{
  "n_layer": 14,
  "n_head": 4,
  "positions": "learned",
  "tie_embeddings": true,
  "init": "uniform",
  "init_std_down": 0.0,
  "lr": 0.00511,
  "warmup_steps": 200,
  "decay_shape": "linear",
  "seq_len": 1024,
  "doc_mask": false
}
Each number is 128 + 32 x the weight over its row's rms, rounded and kept within 0 to 255. Layers, rows and columns count from 0. Numbers have three digits each. The size before them is the row's rms in percent of the matrix's.

# layer 9 attention value, 256x256, rms 0.114, rows 191, columns 0-127
137:145140083114120147160100084179146154056158116100099154119093095075147190118145141082070100105138106091147193126107160164202119156195163121118132149127162126148110145052106126132121143136193105105130139097146130138111068103148088116145096124166097108099112098062144100165120156124149167075157103108114109119150152163113169183120133141197143130116143165177151153115081137149098133115102
# layer 9 attention output (transposed), 256x256, rms 0.101, rows 191, columns 0-127
133:171094190090121121166096089118079098125145099151111059103150092122118152173161096179082170193128147173130092145144181125099165137089158112130153068078063112183176156090091127108166119113122134147175147107104117085159196080156129115205148156093109092095181113120127158112096123135120128124162140131112162156063073129106155111182059124083081119184163130113097133088143119142115135104126
# layer 9 attention query, 256x256, rms 0.102, rows 192-216, columns 0-127
084:124113186104136099108156196104157127148107063127119125134118170102138098074141138138111082148209156157150149108207140133134097203146169138115097107159149169099121192164140139117174111157035109112124067147160101147162113139113127124134139062122090155166165131143173105164081110117158136118166132088167149151094133114081189119202087152106163155192148130113092114148160154126133153090108
083:111161075147166112114075139103162141080078081053175111103190191093173136108099111091119186121162148155104153142144139105108150171182092088185110142110064138087133169112163136136108125120122128137080130178164168121073094132184069170115125161182165109157148150136112189161127112175158097090139151164125118125151166131084102127122115127132112064121108112097089134134144152138079064090120
083:139116092098142112146090093095137068124165138074154188123081132137098123153098097120160107111156128146117107105118065122117149115145115076088158082098153208142135139115147123115120115103120166125176112153137071104141102180105118146088145082079044192179120054154139117147111110172135094127078152176191112119172141168135111139183111151159150098164130107170143077164134128105142152107171
097:140123096120107111168107108146144127174120085131185032100101080133093116123075202178137130137128168102151128140076111153079134073086149129104149158163091129114110071113110117123176129157129181164145037123165116080128069071108133169142108106163118091106144132125113088115174140118146152153085074097153150151108189051120099106101147166159131154107126134117130114087059173126140140081196
086:147152092228097126090138077102117108149192117166123149139109162170156141172144107103112112138102087152017132202127123143124137119140091130122079125139102089123119164135151107094124163128099113097133116192105134135095217155154147113138075139109120127045058148085070108163093122145135133082121145080148116145175096188146058093154133167123161207110105134097125149114108151135129130138185
086:095148189093174123095142208133137129123126120163120153168110154117126163144104093162120101074101072147118085131137119087155095096160083125136177138127102144156108173107142130165178112136108072128091101163124069124067149049092132200118134061126129149086114151104170079167078090176145148111157096190094129126144135133130133096154114157074143093183132151132075110139065157120148150141121
096:068139163091022087109104186109152092126150176150118033096118125092097129138196163137120147133119120146145072113093053148115102077173195102144123189161134130151096060126140066130135113120079141157111107141130143105110064150080144130119151134118068132167148153078087081112166114143181158133089099098136075151060147132084077103093166133099151159110124106098122139136165116153160103169144
106:135081104174202130130081147121120118137131159138055150129113120134161100141138060165106164107136113148065131085103106062083156125122049080137102109140117107097131161169182138133116159135161167089171147123141100134157187137136104173148120076088233095123113073111155194145101118094095114111129111141123124101163133157087113101160081115129079123185074125132103156148129127093113154124111
080:143136112103156118122142117135163120125102100162069055099173075160106154168092102087148118070136168100097089134127210103117130140082111159119140161152085153229119057122149179098117138099101101075060202188136176082142129165104100077139129075123160093069103116127176155162159147152108128111055097104189139167139151128116101109121094135152147121095165160152109108169116144121114100155137
093:099129113077136136123091110172132177135122127091159053133157118155108122115090173046145093185156132087127142130135081177135116156097162111086135113171099116133086116128147153111120155124138154150138116066169149113125120139116149080078143108124121129179159144076107147114114130184120134150077091129140106076095092194096148125170129182187189155071186117040144146112140081162127051114145
086:118091129202122114157135172149159085149125105120142189128072070121118151116169106143026145182072102154134128080137138108120172154139090108082121107158158110132110095127124156149093097089156149063134116180192115105113168110169094145084173096088053079129154104147116150121086125118077164136105165152132095156078126132160152158147141132138124070106141189167142111094083141165081121133185
080:120083140091122112062115118193137108182125155128163147137179122170138110137076182113138098153122108111140092135070111183129135140130123141121122133100142185117133154195113115151149194122089072115146091121098133166087117153066114115098137176133156070183113140138099118173100137087151078102139146108191122066109148196135149137143134102130109174158151064135174121136133141133181121088161
085:102121155106120128158069118120142150186130119140154175166120182141157119151130137122116129165152089124105155101154104112135137098118104170185091152191103137157136135102123116071119107090094131094167158078126119161182105117080108124123158117153087176147221122124142117085150124074134099095124134109119111134148068116096109128095126099116153189129094178107138094168121082119150111087108
090:120117098186174141148123121080148189105145154145188077109111155170144159093103201091119126197146156156154127159143099133129086109158134222066150138093132156167128129114123107112151145124162158107177130134106063163149115157129198142107132162124091144149090131127062152086185173074145099188127100071125145143156136112193138104073106159151083141119136104102181090101116114122143112198103
085:137171121167068098089088100121131110126172156130104119129088062150108159173176070097171198111122115111113117120166086138097123128114138097110121122146119136190149177135174079117124076139126180165089155104170102085138096182136118143121115063157116090122096195131118113159119115124103158115165189156079201109173114101149078108151139150147109128102160083116107161162096151133144126110141
091:092132156100129105148142018170145208101142196068181088138104101149115137104157174099184164093091140119044118120060119158096088118067134116161102097153096138145107143141142109046126078056161110148127155101140071082082077146068140148149139128162147110126118152102124083112139124152116163179110113125157154187116138056162102147115106078110172120128187088144180074139153100146120184207183
090:072191112138078143137137105099124102133127060099123109163109110142086112023082101195180165124084123148144150093155137110181139150168220136120125120110129151131151146159173101147118149138138141208141127118123104097089161156150195160101162124165125113109151085069149068139136114190140159162112109111087050103114162115207107112105114114085140106067145149103078119126197118152165143132114
092:164125120112069128142137113114119192120099102131110141181141151089091133153075157148101174123114103124171084090067109149129131130159179159151081167129158132142120097144150148109150143181163164146137130084122129156074141098091142137144193136108186132117137110130150099128107158123192104077119102082117147126165132129153135117026119158116173139069069098087127126131164107127130149122093
087:198151108138131177151150147093100093115162084085134090063123091104139105124138155094128170134096105149129140146151160180144136087097117135105137111127109110147095147096134114094154127139157140106134092118149214163162111101123187135095134150136093103091082135122105201161101121125119096211114097171146151119082134137132125166142110124119142104210181157169173090144087155123067108097161
098:112119101115076132162150101118088105116133134108114038115096124070104142063169170097212146133078119106138148090156113117098153090108161124120136136176142156147104095109140167092098141063136113155109075137118129088130117131118134143105159161164113121125079141115118185137173107108186121163142133095123137147131078112130125188090165124123097127105149130094141139163158079143142157111086
085:150118141073118105119145099116108170087129119164108099152115071151067090068155119108103138125067106115100101100142116146182102120114157200187163125125138085200098168123125159140165043095133132165117118065129172087132040096136134117113194153135086094093138142135101027165125120119092126138115132133190216150168130050156112117148159170172158137110201129099113103157145109122091122126103
091:093101126062145137119163126086126110083179105087142128128152096141137115135168157120208169142193144130105143123105090179099140079158208189096144189118121134124179131127158186108145151115163099152088131124139137140117104143060134125078117221137138159154167136104102147110122174126104090098131110125154135113177109140099171125099194149167175173134108175118125122048128128165083074114061
089:119160115150059072128140122135142147135095119189109153149101170119120133101146148228091064147107145118030095112136137103085121162075091178090156146122106078113126174148123116111146121124145166147113094098130120117104141100155161130126176090150169152086154078170127104137129102100112094116130090108063107165140133109152132122159173092169182172142149110090102129092077111096202141138168
087:097170107141113172098133162111139211125152172124108107148121129116159082156082114093097132107125074167116056118121079169088072126050104176141070179148132111177147080133087148112146126112053157092185135110110116174095092095153125070167061132184142157120124126105108142097097152110130093138150136130161132109104047147173112171071164131194133142082135100124099127182173085126154161152096
103:150157166095142094119065111183088175119175177121139063058161099122106168123156122088177119158178165131127097150075109153123138097074122161126113120175099154152100087099118140103106127124165131147144088063113178144102064171068147127120118153161061114142203131102082094082177184176119135162147115144174142138112136045127166160101165096137089161100172132095144119113156120141137135107156
# layer 9 attention key, 256x256, rms 0.107, rows 192-215, columns 0-127
079:154098068128150137157116138126155166076142070093120099149115118146126123124146160098067122175181162125165096097173134066161095154105165153143125100089116134119139100140120154125128150094094135123054181145143163137181140127051082144164089096137147132130115150138183128166167138104072096149044133123165115145091081197098104095163099079163126102141078120128134117147171130098138107159116
087:165118124178159095160119145128126109104085117071176183158107141110117104161139130144123139109156169087153077164092120152077165189116103150095113105109123139110175143115119125093099071141094136095102099120165137178104080156115140119055135173156194163155196108123039113161170164163106162145122164143116133081170174143076177092104092096151093094108143094102118154095068155168191110117089
082:130097071169138131083088130138130102079103144066112068115107141100097152156182155173119133148146100164055134098105129117054135132131156129087109195056171152128097112143093135097082149149131087168154146147141108125090099079139086151112127133125167139109159155185098126140142132169138118153156153143124115058109156071184178183129150172091146126121133127125173140146123110137150148094133
080:139142074190035200153108184150192117157118073146127129121124121155179146134095133125147135129095167126154194104109090145176119063060138091213152112188124127140126091096161093144094120194112153097182150104118184137144170099128142135155140131187203081151135129136121145117129071179143058152124121084112166155153132121137177144063066129141152101128186069143160102192110147159065130075178
081:154121111117104130068125103114144137194152152130076175128151098130152084141154152125158139131131115126125092142101097165037149134121128041139168104175130141053139153086095082145168109102118161123140122124090116141121149139151159164110105118131103189058158142115134104118134173141147097115110157159114144188081151177087154097123163139133128156091157133180116163137106155107160134134056
088:185147143152116114174129200109156158100088180191159115083125073121166146106188132181138111124138085104133174125104096141156104118133150162073075124106104143172203162099148117108142083117166142116122162101180108108122147086101114160135169137173152144115178164084162126115114086125106128138113127120184177118145101123137059091146125087119103115119105108154180159102160133143076133158071
083:123168146109148134198167104096128084132161154108153165096120132136155180148151100142091115133161155161143210136171033119133122077162143116075099096155071129100097105097130138151132182189180149124125154129133138126112113130135139137112133090116129099150123127095152125151149080180126129078069059114128096116149177140067163089130153109141122145100111151182170110140134100132110148118117
094:172118146095138172083090137141137097142146158080091064175129113131114164160122141155140179132114136148152049123119137061093166104175082153160141129114133132109080055160141192114159057146113125149189101136141145081159120121116165117140170114101074170157197124165129141144118177115131149146156140168151132083144107120105073123123063120159092149073143196126106150159152117145126116095126
079:108153125127092089138108087089107120119100166095102141149150188130130140094169168141131077117102113140178120056165193063145137133181128106174135211092135137137096099073110162143145085151139223084124140128126170089183082181140096161144085140063116105107194067149165140111087099172116104125106079126157149087155132148091143125137068167172114120098153189117105160155217143121117102105141
084:119127085091118106100123109187121181145131133092194124168233181138172074110106080053109100120114104120130096143140103116134120148111151064183102114121149164116145169116125180137094204148132109158100134133145156160102076177116113168152170067187104103137097170097162173112057112218124100128095087139140200040117126138141149155094125154164166126132127134098145100138129128164133093169159
083:105087156110083104122155163180110120111085132121163106174085131123122167105118157152184169176114170188093125182162098141170161132120119088139148116067096122130144080106166088112157135107114132067110205109111088113182105105074115143115147115136144146090160073163088093141165137145097104082093110075133069085080148081125161147166147112116118144164187196163118100098102095141180126128080
082:126124144104192111095136095135124153132126159109116172102135140116148163209124156093125060153091139090151121134090084134118157115094073147157164127128125113081122197085114099191120157067114093129161149074093147162091113104138096115099135094141159130176133182129081137142134073140114100114144140221148128199109109182138063135166119118128157134158157156095134062104168090169136134132132
085:118092145137143123150138167193116086204139092091131128155133224163080161121142130100123143114117128137166132165117142152079156103141124156152130082178078060157071047114111137125164172065107125125112099164129161116135116145123105134095145106113124122111120130132132152100150083090111112122160171124149130151131101138094154135133094140159165146130109127114172147071126147108148171086162
088:089157101137046171154177119103147144138110206136104097147081102137137144104049161159135190202062133144166142108079133143127099128130076084096160113161124132111155163147124129106072169127103091102139152111122078093145138168172144126098158156181102117136165135147124131164091126118111077150149061115152157160141149171160144082123126087109177119202155119129099183137045151093107159106077
085:175073104106108097140144121120158061111106137116146109094142107104139082084130144080143106162112083147078127114130128106064123167113140093140120101105091144120105155134091224145130084155129136188128129079171144121136102144105143107180174047077118159137163125216079107191108134094150129144195158132134144136093131133109141100139098121041145133115144083134107153147093087125068142091177
089:141178197127147157129102069114110186129063144183151065079129159102140163108175173127093126113157143112161098075129120145122072145110123114143141126104137086119149153081117144123137048175183127138145166159161196092128122115127100114150108130155119118114130096189086117079168178070120132145157159115117128152097159095109141080148082070153132132151168116162082109156112071170118166109145
084:159113111078081121153080100128146112128099124165131099170121114155101109156126099144143131060118096140108169165088120083179140170086135126141117195090108145122137104149175119083133135080149093161117134146126124148134139050105112137159102119129093107122082208078126125097178128125146128109109095115106142118097127097167139092131109128190168132093111184099090197145151110108138206172025
094:129119155141093145097190171117165116139130127151136113193184190120112150154059170156114130134137117115177112146106149128119124113112095153126086080172098165151157071160169132122120102112141179172125202125148129101106135134153116177109140109114158164152112142117123202140150135153123153103056108139112133194132134164134146112120121160201156137078205093116124184109118121112082188149109
093:141174096160110145130109183119127113135157068092074150104162115112138139158095121163130143192100123177129071095114097144161146141093121106101131119121100063110157135220135114160138104110119062036079123083166113133133178166082119115082100151110117116117094140116111121130086100146133092176163131119155104182145095142107106142112121181099113113169112151131165135121088095114141119105090
086:106096119107105119165113058103102099138165050139120101190172141126150093124110176157184074116111104110099127178168102181117090118139179112122117135123175136140094158156129133100098127134100168098126121116089169131117115124156118062120156098133074117116122159135185203128219169046106123090122129161128136120139104138138169133080148145195081156153143103164079151161140104091066131160143
087:091126164113167162164057111133130137114089108106115074086070086162135129123170134087142066132121092125115085154156099142148116083054123145112128099172099150116119110129133142095165130185175173108116095111080113099169053095136097100101087139093150110115156090158172099152101078149107190085113123117136164120055142133159111116162148165169125204127169152130182129145135102159066088111130
086:097117121104177127119131111148176090161127156099136166151167103125142148155176095149124080116124097121170136115122124126091169094148128144092149163091131191151142142101145118146156133089105138166094180173129156177110135103189134102112171222075112088122126144146201123148140125091158145073094135071101154167140177174140214102088101100130144110112101097125086185083101122139218108146175
086:133119146088105127106149090143113173095103132145109071165081143097132101149145181137118114208152120082149128151119118087186108053104091148101186123164206122138143142145131130102160155113186141121139066125136120132184100086107076153142143100141110151076177177105125135126073037109096168115070155126125123101097125106161150152118120126120167126103151074096116083100123164080043123148156
088:109164121115082115087140095131147146123138144102135195170094112133079114084097168132143101099036123124168062122147128102106151140092139118140151131130053149179098147136132163102092137133094144110169090136202105149120131181083125139026161130148142103155125153129100149101104124125116159131164069135141145143099107122108181118145106155124100086149173096123188073117088183160130130107152